Each number is 500 + 50 x the weight over the matrix's rms, rounded and kept within 0 to 999. Layers, rows and columns count from 0. Numbers have three digits each.

# k: layer 9 attention key, 960x640, rms 0.0217, rows 474-511, columns 512-575
# q: layer 9 attention query, 960x640, rms 0.0217, rows 475-511, columns 512-575
# v: layer 9 attention value, 960x640, rms 0.0217, rows 448-456, columns 512-575
# o: layer 9 attention output (transposed), 960x640, rms 0.0269, rows 448-456, columns 512-575
k474:511441437514457521524515474542574466486518491585500530523462553529476500458491530490558448557476439495531441566539550502485448487548387578580454503512525539444490401511519458592551473539560470
q475:457484547565472561497535483511509510536488448527381413514422489527611493485503469490457528468469492547536572421438441499492504517516451503548537511381559450635496526439536584475553586547574426
k475:551507510557377523495528521542461505616465508544512483522400445452495522546514593582386523517431546415554574400430447407490569440552582458517550562478563489524454485513530618456533474422585483
q476:542483598419531508481576572562508444504457488494454470506451465487459506573420498509583443497479506558470581495475626426416573519512488584503512466496583414552565426493565520484435465502501568
k476:460521501537471455454522538472536473443438550491517502468473542475512480531396492410513483580417568588449501481472483542483523480496399577545476536446605459588541507487526533500510418546473499
q477:481446489487418525480547565478549427490548588433470582547506486480517499464568458439495499466561499540486498511534480501403463472444456539531469519527465425500552488543558553446489517492557529
k477:545494502476554556498525519471504602475469462421469514484498508543447516536438522475572466484551518567520595447564486508484507491572460512509504543479557570597517493523593484464493497374542488
q478:438439525532437469501445518558493509450424484448376520452541435544523435508437589481515444561526423491413531535538456531659554516407545466435587420490523441492444492402602462528442473519469556
k478:368506524524361518423435541499434544517454451544394547470575583540464544516523518400465499536466457554488548454450459535535510510471493540467480534560471457547465545452589464426404536513522421
q479:521422527603528557420524491510504569466567532474539537443507483623487584466465467624558518420551514512373527614435511536539487413469525553512517624387588496549437504451491462486499441544487587
k479:574517540497541442455510473494506531506544529520587452476442490562540509516424437567483464551570577585468552513573441542527482408481502560573494499468552464561489537440469522507540539509429549
q480:468381558485571495478650485572482548502569458462555473480425560494545512594549537533578399494528561416514495575448518532605506635545467488520509483537444550433449518554515561508534550563500457
k480:462441461562531470519435534531556532489430507597519445531371430557607471511633458538470491428428489503455536545524508537510457553511479469511486407499479491517439481520577494564558497616632409
q481:507493492497534481485473544444496584504460478545477548543464532489516456499500502473443473473494380532467565432549531466451491527521491507492490467510534519504503533513536540410571574507465405
k481:528564454593473536564410559504438531478490509530523547514519508514449546457430486467572512518414479484519573462417527466458525496592515494509490473420531537507472510506574561416643421496557409
q482:490397534513508478405521544526489541439424473415513531516418462490524565468552436537534487564544531521483425397481529456501312507418474548598561452454519517517536557524527509424523524559493508
k482:464496573426567463423565487478506514571455568519435517557542537619556439487573427534529503524545444467545448579571485496496524526522479473533482528427555321535492517407472537567451553582529427
q483:545533497544464436488476496465505470531548525479504535526517467522447529481387356581587526526502469510416411508515404518408604535489545466507526487539450428439503490543432515577536499520442473
k483:442618439515482493494514499500475527448553455473537465461524492491509511535507515479560455580449545629541452486436539506499483511395449504457537575475413577413496480529502425531499466484382458
q484:490533611440480380462521550528524448517522528432640466488484500467491478500458525483533543402518511475482564556513465464468455451493501479416504498493619555531462537522525487544442550553395499
k484:452542545496551520509477439485480464478510517452517466442428449489489548590475576519585466528441483524480495483385542522451462503465536475487508527548539512521543493514526469560442515480475447
q485:465497507545483492497450493524458522556472556509410520421557478517437581510542561541549521448533476512407456525413480546409461519500525430545413471532513562457476515598562469394515476575545516
k485:551504563548415455520500518577486455515521505560520429509475494496467432434460327461466477444514496539570454480575465431460550488505526363545501471588472559460521485447503481512487473492519518
q486:545460497390525564502535610447501496574523532498513558443518506539518535432583495505511532511594518511528502524443445482525554443561439452447496471478513513476480534584425525500493469498525458
k486:466491433530487595471513611533469507451441442500495471432482501475467494465572517512438405514565493572420553462558539514512475434570536459505543471515488540483430496583561399588528483541472483
q487:529477556552504440483565518536493454553503518588476459539513581501488467527503522575416531546491533411409492505454599566444537489494574515489454458536489455480518533544513540606462492533464450
k487:470445513497480534477525530520568504486515478496539611554467537541441535494462444469462494455459498471430510562559563504481425478485519514533554515565490546421544415459484532566526510520513507
q488:492561465494487607534439452438490555507426529507432539451498585483512379445516420464478514429499450545511574515483555509506474540539470510521498485490460453380461476500558442491454557507525508
k488:467461441523502460482446508547494486528519602498529467525605435456522535588497551518496534464557582597537492421439563511472589527571619473440553496488437525539517549549374479543560543404506602
q489:490432466379486487467542541503593462519585433463461471519431519486435532534471488540582486483514492557580541520533577578528558484570511494409430459477452498477499398440504525497517530430523442
k489:502553477547511512551575462424507519411454506484475460516467474497447547603490511439549518479524480507427501534516444467477501533467535521563513381583544527453525526520545396424452543465554570
q490:482504545522513445438506529530579423471482461458502488463443487478503451401448498465474493529515548529574520559614462546547511518434575506455543555508578503572526463491528497413490509474486488
k490:445497519449549412527458506536488499505474419486503506513457480507402518428498509390551475475449549525512442513412397491482482526533496482505550562481574478497592516525571577542485550548568652
q491:530478479437448608441499464457481515556454499433544444484536552462550594519474528487523502578451495517489456411512576394445443542528503489543446520571515612480530598579523451470511533529454446
k491:596501492529506517556548466469520451500422470490524480535547496560486491473576482594496549526460562474552570519566394421495586467556376482507522492455476500562502434450387450533491422512486493
q492:536473451530472513605445474560438493502496518437484499501419511438533587556548522465491547589515489507506559461409386448407539430491521520475433519516526609466544525571468512495647464453397475
k492:393487502633476477588377463576469414553461604538483491500506503541458469504463504464460526520455448542419496442459452530506496427421519575434451540499494542516509553528506537638481534474503485
q493:506494536472497585376503540448609435616495532464473575445620549563542482545515441529471467546541420541497456563531477551567529541526465550561549463534487474448532587478406452494511525664543488
k493:527514387446425470402501472464526560506461560601529431416557453496446531480495456555521422392580495518469468512464508504479515479520473506556463499547564505400506537575501514431571560575513474
q494:468485467470554542424569490436508394512553484501431500453440478440436548440527481536527439493437569453531433483445486496527552489470477514542557562545619553475448449548422455484544497517452489
k494:516500480544512476421465451489476407488593445504551466547448461509432559586439468515495550474542435492487439438530516487490505452577567544544479565553532593520462470568525480449509469550499475
q495:463431548445491583479473504505354457494446487568407480559497504593467532525596551565467477577477542478512452478461557475452355460506535536473385524409452498564560457463503404438522518455494454
k495:512552670486548496607481521483549397557500537489525585476461538593509509409594523521510561482512610521499477449465560488538438544535498459517488426567535490545449488412485554498407477495564501
q496:468453540539506516572454519528419558580486499398468459514424481478517454363463531535477473488504402470532498454520407488497467540520432532490571549535535484500487550511491526491515474517607510
k496:443517547505564554555472515550496500582498523496511503505498378478445587495525436545432428547416426533535524569500518426472521510560471487462533485523525487502521460500452477517448525483473419
q497:508504500512497493433489456456547449504500519515429478546456544532455461514436552463518471423598572468489468557536510457507552475562414579405516578534637446548468568442507517646504532507386544
k497:605570450488510544538449490507505583511437511599423481482481553552435491574481438531435562490489489497497382564452481474527548437494386542590415582532581417499509442497486479577502539473425544
q498:462518522469493454562571442528453494546463529543499510499537419490483486471506450535526552469503565540595472548492420481514521495589525585496465525524587477594574588458506470502515641554432489
k498:530479506591416457480549525457545549562513553496521429477404499445506467447544621509495599452421591516586393445516475496487491502600479435524386403443596497486504470461536564491456554460542468
q499:420420525440456499395453408478467496508464470467500394447497637520465516493489536513515503519445504600608463549515507534504462432503538489508475523514548419523494514445522444405545524497491486
k499:531598511504571583548609448473482538463513487475518456477469509516465417502520478628525535480501516498504464483606514439426543525498580451538461473544514549525482583484525551509517578436488507
q500:538517550451503438396502442586455464519474475563531500511524587495475403568556481528567432503438484569573536550480456518504547436407592623460454473573516540471530508474556540429519542471488423
k500:575570491458587548516535553432489521504490484458495540482442465457559482507518435426553550536490489610485495508437544473428543478471538522495468608549439518439571631449483456572500515549511454
q501:453475510520495468496500412436381427475515516457528364468533538460535562498393544523510512512463491450475483591503481506520554401541500503478508509514566470649499423489574471489534420512467553
k501:473512530501515605514476474447504560385518448444514489441537581484516536452490406575380523508445491486472453518512441450474577441447502552531483526505527478484488504428495462427442539473426502
q502:505468551538468448549471583462603452417548469379548451540473434555472466476469496418566536470478577510535533452460549501513499539595523423488455406457512466419443412426497505519519451574597502
k502:426526417399492486603426558491464558468496520491383487483468507516547516546553493463581479482435409553506482521416580538539549485533537400463464558471496549582546476549474511474487414531456531
q503:428532452507514499483618443432544475462485480560447564483567505572521515560498416491488476455353427457476533513627514492502495514543468500512540573532473512421577488456589415495528482551557546
k503:522504494417540453453496545519438493502456500557527448509484549566500467521499469605537531452549490522380516510542531487628499466544469488448571414558571382520482521482418455473390474498444553
q504:426459507542492362399514523524421446513470499579594527442444492450454484548446548413520541507437487437539502476457541441484465418450536468505534445495534473455539591545500522619460550488415441
k504:369558466499482468519379510531464494504432510515494450399560468506521495441489535474435514454481535488460514547526469419529519514410544492472566479450447603561533526514495507494536538557488392
q505:535520442551430592517516519505598587447514485549590455429498494560527444547460570569442453557496471485493486520517546531448530511510514552467633476589573507508573485507465490483600411488445503
k505:476551493394521586595489580375428497519554440533547482446561470446612584517458567457566499517472430521516471521480470491490557497493478462484598447508547417529519566696548485561549612560472463
q506:555429461565497548464460506502491473515445517543536517548454514453473428522508380442497456441457504531551542501405508544479438515539476493503524484421559448493446497426455469512506454643529430
k506:554467406575520595448396460517532510478615544559532516510540593428565470587500475458543448567576515479479460396559481587502541443556542474521514486472441564509497604546511520471533308553471490
q507:521602524504496502487465545468501463481518459566515500508448548514523560443487603542490426441494483479510472421501544542490494504539468576591441568480517520523492527454477544555472490508505590
k507:563478579503506506516532601374515584543558535511491384506532506587559521469463523458551464564534464537525437463516570473458515538480431456503478506504515447537486540446523507466392387461411525
q508:527458513522533473465503458562518459519422537482478549450408484680477523567423538495459454536542450539535540476409538475481434534520458543357551473487550494501476520502420549544512433500468477
k508:448500559420551527494489440433501532473460615488424501544541438610510462501430477484425524470479600526475560565516534484506480503579554549437517549530523472559507488583501569452482472454483473
q509:519447454518423548491503485520430488506473531460519537414557486517469457511582492441420594487611394568528478414439530563494544535558467474542452572414501449581509510499558525424491607475445549
k509:511564460463438449491487532503382517532517509478429448499647485593613569482539496586468477496532534459518518441366507570524487530519449435490463586420480560569515537563621474453634481519432478
q510:483564491447491525427522441484456430520494405515478493523478443517522531361543624502481399479584472473487527481406509511511472553568353556467512448593505485459497497612556578553411563496567513
k510:480499470453463548517387537511438576521458455476553508503592551583564481483504441467500492515514535538573512517568480504510525553562497519440439505499536533606512523385418494520395534509622603
q511:526500494519444466576533518526545474545482489489455531569472420472406562538430552589505535435472562457528524504434407470528443442599421509475565572531424520518527506491529469454475607407610497
k511:535510476460515467495495505549566447522564489506415482485418427446448491417451495458352448396535486526558502506519488506540465532518524504450488444489523431479534417470415466443490469532543594
v448:443479522523485419566506473544596573437451444485496538543547505440521517477566550445464541505422549526475445530570480508467522533515445409536566472478530462502497509543529518516487486505419508
o448:509542555510536533504521464434419407516516527471472477487522450537509488503508482583520482504464564489450544419445499494535441462496551499571477565553542509514505513419572497576509558407499507
v449:515582599487488538570524449486491468488448478500513523493518449515486446504619489473530507534457474470495495458450501482460505500575500487488425523458547446507374506526485596442524509461501552
o449:552490472506460491455471510511460524501531548451498471528531517501580456526406446612492470475569542593537549517501501491557457452383489477505597456603507555524537536495517468523463531514422493
v450:511541500412546495497521562538508502528486459518480548568481502475542493475527446426482467536467555539480456481509487490529501435511484456566556567454471511525564523499491523510415500523537514
o450:451477441464572542495504503445509429488475632451509533479562499488499531462544473494591470421565486503567508416464606548445448470490542505528514484524463530456508492486549480486530562473431459
v451:508585496556478418506558499520529577427544418501575475569583476496542506531475509504478507496526587485428438526553508456630477440435437542480514552507493472515461440474594555519511481476407507
o451:553386520441543570550450541461461499535545537493507530459439583576496443456469445461535491496547428483547586513377511547409550526595497495551448465460491545517486580480549499490459534494528487
v452:461559547488509447461464474437509492431469484487476411505524488516434498558505530464591514524445449449561537545462488533503445531547482510478474481484470470473426506496471535574525432529513552
o452:551382477448470464500566492494524581507478525513597598509458508452559503439470503524477528534558481522409525522538577372442499481468522520503488415550541608546500453475525484475459559443465462
v453:494527481528490565473563572491489489521498576466472484559502528499509551442468491541482479457522436520533569512436506500429498542487482471488416516504474539570442507487418458520549518462530468
o453:474505518469555465485475475433533488487524471477523523479531397542446481516425515447419510616529511426443453580566498483579503449534493526474571406472461493529546522526510533508453510445509460
v454:462518486500519494542507476495460495494468529515460378490538507508514484528467479484526442455445507496462443474458446500554483473520453449502490489488455523555488463503513451489524504485420530
o454:501473474513427537480490577474540407517514547479488570524504506530558581550544514528504528483604467522490502502434518473476525545531525551466487606474593496479466518475494549481462475544443472
v455:558552531472542429422501486458412571462534410579489564486483518497459481507549421446506510485448506461544378447566507438558492500475506439533564502506490466469454534617493425445495488502440506
o455:494492545530394527523548551570421383447492593453408532499508492519565519540512522501454437452549467493508545517465567467403469513603450490482506483499490479532511477444598525421473462554554623
v456:482414487465519432467572469504495514402489464535518438486476475574555495541472476481426484435574490423548451470491516419476512538443466491440503557426433508518603550546543487465478516481468532
o456:457499573479436591466497583585501489497528563487500481470524433516472534543570488535533454533453497459504453582443493491443470535513527509508551497553488444525482445538509479493522583466515563